python train.py --vocab_size=3053 --attn_scale=0.0884 --parallel_block=false --init_std_down=0.0 --beta2=0.99 --batch_tokens=[131072, 262144, 524288]
Each number is 128 + 24 x the weight over its row's rms, rounded and kept within 0 to 255. Layers, rows and columns count from 0. Numbers have three digits each. The size before them is the row's rms in percent of the matrix's.

# layer 3 attention query, 384x384, rms 0.238, rows 54-78,182-206,309-333, columns 192-255
108:146156104120121118112123080141105160107107122114081124090128141122139110078064105159128183104106119137171073093135129134160119146129120113118127113132146126164121145166168158117113104119122146
113:133144136191124142178128104140109125135078129132118137104079123122110099110145138147148110136132126142144120129132124146159142097093154129144105116143085167122176146144128124150126150150102120
131:151140140130143144100093111162108121110153112137129126140122141134143161118160118132153172091164155157133148107176143095139141113122146127138170101129117101094120107112121133157140112119142146
122:106158156123120134119146129157134139161133112136122145085146135147115089154160142176125079124120094125129156139131105114193187074185097147156084125102153153176108120155084143134080156128120156
116:152180090121111110153119072114123151167094091128094117100153117165129090135161132081120135136097107131079134117128140135128088122121123116118115155144094144138131124117136130157122102159158127
100:113093147101129123128122128121115081109130122151132130148131128150131128128172138098168121122087146127094163116128092120148107148146142137137121154177092118201129107143151128097160146099115097
109:151086119151098160164109167118188092129083120122107155128098110123111115169152109112091168145115133134154139111173156165148097107136137092170116096173126150119100128121116099130110116148117123
108:138145090125137135147124164140165142134098150159132133132183104156147129144143120129126160140170108117163096101153187152169107120159201134100132107094117094143121178145129128082088071151134071
101:117126124140153165118117153086101075140122106097116124127152145115133122124157131130102134139111128129120096129101164156120094110162109087111118126088130074156114139165152158183110110140140112
120:099191095140119060150099073141102140119108151137118157152109056168127137148156119145146125162128128153097141125147090138108145091139091121113112152120120111137111088152120096089100138113122121
020:125121124113101154133089143106077121108078124097103090108113152109148110138169113121127069094138127156141125155118107092156092154155163156100099150123120149142128091128118119129069105108115111
035:158124126117103170138164090089070171145144127138129146115160144154143104099092127147137119115153124137182128127096122100115144127177119133108133166113105124142134142128099145088097146139082200
045:112149118188171110093119159151174082115119116092132142158140119108136156133151147117129167136107149069098144114176152132139124109062098130151142122133146114107157094089138093163178146121149074
083:136144122105112139138118107119097137129129127114101109096119121145115108143106112110136095158118088146132109151108079166127098147175149139150088171118088136150139122180155123135135101147088142
089:083110166136143130161117135156126102114135141142117114158142162147128155142119138087133087137063118146212145118124150124123106127106116142128133146103142096185156083100085132173147173169101132
076:117092140127117093120130125132110113119139105128113139105162130112151133135132136122135105133140136165161083108114131105111111132171117127097158120074157092195131112129117138159107198129129129
078:122137181128144162139039134108158166113085118078128092098118137136150130145124097139118119112130106102124145126123133101145129114130126132139133093150142118136151117108165141139117129085130128
070:128103122103132086154099132155100131122149111129128124150110153125180107120141102137125140139183170130086105140067140161149114167154124136115138138124117129087133132115066145121113156154151101
087:108176089137123156120117103128080129114115102141117135150123122090092177163172117138103131139128080102125162131134121129125120112115082100096137098105158113160104126108161139088173111118150132
092:105079114095138142125146158126148129144122114124120141137150157083151117093181120159133085126132145099139137123138178082133114097126169121102140150134135127147162099102125147147137149125136136
094:154138083126148126118114122077113128158143138108108129135110115121130134097155126165114133127110188137185138134114181114120101069128144108138129155080159133133112114128162115111113144090090122
076:150178124181117119111093118125197145121133141113149137128098122144143146146107165141141172112095214144141102148156139119097111105108135138139114113127136132101140114164163072119120179107144172
086:134134169158126169125097139113139170087113187139111074131094124119126116134103110133136110115145138137125108125136140114137113061165129113138126130109119090126116127086113098158120127145123122
077:141112142133144119121135132129127168157119082158148089105101078152123087150165135151128087138121092129123100122139090100146086143137140107118114119090129173141109120121132107130125105129155150
102:144143125115087149158188096121162151097091137148151152118133172150094149148176078126146119122151122155122127116155158151125106146119176156116129108098147120098152098131136122130156133079115150
105:105154130133130148082087106158126109142150123103132096127110133146079145129106139166106093140160115133092133148124081149115160082145152138147130121141150150119118160081137146115129125124102138
084:168113112140126122163148114046130132147128098158138130123093153105150127143078150150134132144074133142095129110122073142144102163144154134102113185131124124145113101145084111135155124140143116
103:110134134140156127124138111142111107121161113146110146086122110130151073088091153123104119080121110108150128153118119124148125136139142153130126146118122125119132139128047152100064082140144131
108:146144151121151128136144131138122138143100082162130118087108160137101105139099135150159121126113091105158126106100133148121093147132202146100149133122153134104150155126147122096169123161144167
100:145144131129176166147141142151125121147114131161125117137143180102130115145108154151090117118153136137129125136173109156147104137137136151118124126163169161098096126084092165103142115135144127
093:109148136087146122134078095120144137147065111115161136110106155145152135085130081109098123089145112167167122119120109177110121115144096141122093143125135136163118151140156111149109160139147103
097:120148148135166117124110159128116135125096164090093138141112131093168147193188083126123119140073074145113145133152091123111074100091121103113135076117122116153112115115140144112117120080126124
096:115108151100110156114178121072101138106107115109117122083167107121143128081087086162134185153158152163174145142094125124120138128106102114170100125130119121115134141171104136134136160152155111
095:157159134125114162111094123140123151121143155093081150124102119148138134158106102111084166142117152127148112126098122112108131122132113125125104134132144153113142116143133125118095102088118079
098:138143142106141147216126134140157112142156108089135100124180136092155131163106137175109128111121128102146108132095125155120151121096118115142180161102129126090126187129146087124155141131149099
096:083129168103147129122100127081080164161125091152166156109191117157152110091124104139117140136124097153174080101177122124120082137136109130133129139110144140120159127132124091096107130179126126
074:133127131162165129113123135109108126164063121117094095161126128153127133163131104155094104152162085106105114098097114141139126161135112112095139124120092117163117098126110163093132154111148119
093:097062129133117103089110127090143109123119091132176130122124075110133145086133128134064125135140109130100099129106091102119105133112125103154107112105112154072131120098133130145133140092174101
102:152103114144101117117109101158106142147112141109105133182102090094099154176138136155096185156141132172087118105108151105076148151147147074123128122096086134129077117159095093152121122105096094
118:097158169127106100123126129126112142148161124094163155116112148107121109125126099156129113133134098161099140164109092094076155100135150103193142120161159085138123080139123117128144142139097127
105:074170109200105104153120170132132152152147123143154140122141177116142114127126120132099104147127084137113119144131167134114126108129139105150108128134145147162162124159082151126132137134081123
097:156135108154133129118110123152108126157196124155109119155106134096122099116102123113119124118094117139151164162113139133147157123128153094084105133144125128114109109124080140160111135161108130
100:147122087126116129135165091134126119130125103164130115126119059155115078110134118120117105128111121142103122141156095102116153136091113112124120174174123166101130128179071097118133172162163097
097:079113155102118137128161119150159088126141074115155124120158123122107132139077154132132159140114120157149152106148159166126168147124088139142157084111146142127127143132132177087110158107101151
098:129130114136148133116150099151147068142114133114109155111092181124149156117173093114122086064138141102095129159189081152121106106168070115138189132141168135129144131088111129092116127123130109
090:110115154166105133155091141070110134125123118145127081083133114111161094125138120145169151158093133140145113151133076111102118126123152125139121142105165121138134105141125145068116138135105128
088:086173148089153086082120104096125136089125135112141113156131133085121133134166115129122130150181120086114144085162088095167113076117156113143137135127131144090192156113150113144121116121110129
096:121179129129174139152185109091113092147134114164138148129120161087116130159162152094171167118168115167075123148097179135159106145150144107143074119079120094136125121109142109129137104178147131
091:111150111129153142150165137139142132100128144151103147113118076141129087135133150093114126129091156095074152136138091113132115110120108146157145151096108155165117090148134146101130097129142158
101:137168166132138133180144135135102190095126133147069136158111144145145148118115117144124148108103115137144134114138149131156175086124155133173084137096100149158143133118102062118135124141109102
103:112104076105102116151116177148126126119117123133148141092125164117117131134127145121145154097139087111140124124098138135085142142143167119116140130068130100151107097150127157155160140117125125
109:138113116121109165170104148110111068065084172112128174112138135101161092106152127190128113164081138150076124144104150149089103121109156113161113140125128126147164168108136136114093138130073119
098:114109062119141131129106151123137139146165118125090116173139172121071163109103138172118123159132131126157097122148106116089120120119174161093125139098137093174149121187144115160124142105127115
111:137147116154152156138143133144146130170134111114130118144136104119103116138093129069108057129098154090132150123108096150153126120158128136174112135128117153149120101173119149161168131129162181
111:124083097134138112119091108126125126096123115138128139129112111114142098171135175157109151103153101117099095126127120147167109130133095144163134150111125154098154133124124129115162151164116125
100:090126118116168101118116131096099125153134131096130103147100141119072176204159181152124133146198115158125129095139156158135101155131067109066107119156128148114146155118149140110110148136138115
106:118115108139115144163139126126149136122130105160127157136101116109137111102160139110085154119153111093164120175130128141123121113146209100154129131148122137132132111129140096105119099107144136
107:127070122133094138140119101115130123101115150054146135109122075089145131138120150093180143146165165172141152144115131109095141139117140123150113104111154120081117116146162168139115133106109112
112:125132173132166160140141132096124072126124051134155092107157128115117146108113107145157157113143127124104160120120110145158145088112147163114147155149114125165114210136127132138087144162106138
103:077148102120116085111160150129118173158083104139114104142122125148136126126139163159065100125117133069093137140187083181108084136132118079112117130188148101080152098052158092149117154145122169
099:122143128184142121146170126107107169099114079119094105131121126131153155113099139135105129135074097112129167121053114153108116112136139145109138120111143121123092129127117142128139092135123120
056:117092163100154157084140141095094136142184125131130151106151096125119104112093161122102128131058121156093101135169120130124107123130145124137073126105124159161112143118120105096135145170142140
082:125187157115116141114133137096137117190103111143108106127185104173118132103093159168120051129109110100131112103136108158130116140111123166170123128108099136110130115139116098129119122155133105
071:102092155070124091093135075117143124099132126094140145119133161068107138089198135065188118104136152184104126114104129133128137096148151173106138118169125121123144110170147101131127126124155124
103:113140142168100144153102131092111156114126099143122154112080141111131154154117139153120100131152116143144170117077122129146119150149148106153146136149097099128111080110135143146121096120099108
105:115095119122083139137095100157130106108164105125124099110127136131122109096158129149160140090137149118153169100130148118114140094129156122153212152142087119148125141129145106116135132133135130
091:131106121138100129142149147102124106108115109115092121099115096161121101113118137099170097145154140107118142108146111153133121095169109097145140136113090142124109127135115130108125120153104155
092:179132121186109133145129154100151124143104152139087085105095142151128135083139164097140142066162147136141133151134062151145153123166131131111114142125171181144077106112128153147102099151115149
093:140108120097129183091112130123065114111138115119145117133153154143147113137117086106123149142135137118078142095140189125117104123205124134121127136117134071103163139142089142125120147114103105
098:147132137102104133158133174113185145145132097151112153161145132130090153087132103147110175133117141146134108111090144141091130129123137156158185120109128131105144104136167113135133089140137163
101:181088161144126132093166151169108064116128131102147111119076164155145158105147175146156139138149121093090146117118100123108102119123153111078155107116055152117154142129124157133121117165102146
095:096107088168135136135167135141123112146114137114172174142066147123125138154128151118152126099084110150140121103144084131117098137138149125120129119117080148168118130140123147108091114132126145
088:122107154145170158137092124095100085134115098133158133165169127143108129128122147081132106148136143144137113104129144133130128148120145158092165169146130107135142092104091106113126143133104191
107:123088105118120107135129122123130097134151149100126095123114138150083113129145148111132128125189099123102112104137144090106132113150192134106141114122096098127130119129106096126109119144126138
088:132132103120152114135109112148128163137125109178172133150130137100107106166140117138071105122097097127103070149149133084142141157095120134133126133095100123113071127125132117126106149107127063
# layer 3 attention key, 128x384, rms 0.217, rows 53-77, columns 192-255
099:115132135157106125120104134148128118160131176131118115151102150124135099129127058093103100152137126215153106133165127156129134129100097122146152125130132128113146139136123143118100085157139148
104:101131121157099117154145118130156150160134115132134152146111146149097117142153095131134117131120119137112092120177122108131124191157112105127138121149129108083146108165117096165130077139144107
100:075120123097108133099110124148104139117133109136163179137133156110086135177170142134126139146171171130118134175093140136138116090145131083134123127120114114137071116107147096149130097140146123
107:125109134098126107140143115117148124107118132150149157145119119133161152128142146167104122127185136143079087148150128112120141167161148126119108154155136077170135135134145118099099084092101147
104:112136148080112146149117124116130151142093124131116148109125131098153130096085090094130102114138135116165163134142175072128145120142137136125105136103121111149110110072166110106119106125124151
102:165140149131127127115139137139172101136136141123129158118138081165150133146102111164138176174124121075117092090101143109140133109059118157160134119125135104105118135149140131169144080150126142
104:119106136137067139189148153086089095120138109131122131110097142112126121129162186098162150083134145137083098116128174075149117113132101121144133122124104118138161136100104158144143151131063102
107:116115113116123096132137172204129201143169170104120143131108055123162105118150143127081153145158127120112113110130115137105078127132099113134117159127152144110147132151110134111142120181143132
104:127086153156132131095099162147138124151164136126096143137121189110097109140095115091155149164098097108163142111080105150109157154112113101112114132129139131103126128127168112076145136155105130
100:159144156180162127103097130119116118142134111139126128116151153112162101140115121097122109135092106154112095111134144129126168116170097159169153135080119168161098113075141121118137107159136136
105:131155115114120105080099115155117122142117164152102145118144142147154111115146162099137068178124133153129167110155172128128069132150074147132146149127118138106162142149143119108121143097119087
089:140162114124140147127094119175119078145157105184151103188123171101129124142124118211135137112120149127106106136139109135109146154083152136119089127144108123145143158126154161116175143118121132
100:127097152129130187132132137182092120127125111123075127143112134148125078143149141109092124113143130155123138115107156159108131133137138137111170186154126140152147102125095099105150147145086121
097:146101112155118127127141118127109099079121126131103090164084154111118146150189099116151167117126124093116078144167131123109111153142150147103117120093128085180171147126086118139107152140088100
084:124109151135082099122166115138142130089113172120136109145144126143129150112120141125138150096089103106163133146091162142133142051148130157105106092140108099188137180104119109097118126158134134
095:158122158151127151130163106173127163133159130132066122147168072131120103073125165128087153138123093123137165115141109151133135112151147181122142150137189152075094146110125142088154117125122120
090:139086139081082148100112128136097116147148126133115127127135108126165080121119174179155111150106147081146158094113130162104166114100152142088145165136085156115107111138104067064131140120112090
094:136120162153133129094122118137115155116204154071100134094143120179112104130136106129112165127125111093116139102163093153116119155136114116123095133109112142144137139168133158079167139134119139
099:140114121141171160113094106152150144126109137120086128100122134152111130164091129152134094094149082154131120102108139096138150139140128152155154139167117134144088107124147110122129098149127165
096:161129126146121113126147137136133132116116112130133159076151120116164106162137159081184143126150100135105149122188135177063093107096160101130125174099144154091149164079091127105152154151092123
091:141177152198139109104076166103137076137111176084115099159136103158121123111129149127142136198155159132131112162089091116134165127118128133142110129129117146102110141169119144094122120137140173
087:106148142119119106109144155162119101132091133149118139148127108155136150163163130114127121138165137135095118135121139152112107103154123140105153127103151093153105105159124140118119090152137118
095:138138111104065145114103092135113140123107159151147151108142130138100176137107105101201104124126131131121099159145124121154132116110124116145107096133151131143122104103142106111124094139136136
103:133067126154153101125135131129138147130106137115153141120136134160137103105158118159108134093129108146129123125121138125129168107081173126109065092108157130096121128157131125111090115132152153
096:111125167112142154149073125162116139138113127128099117109153128142132117142154135125167103175124115102171128131134162149136176104131112102172139129137116159138125133090133133140083137123115153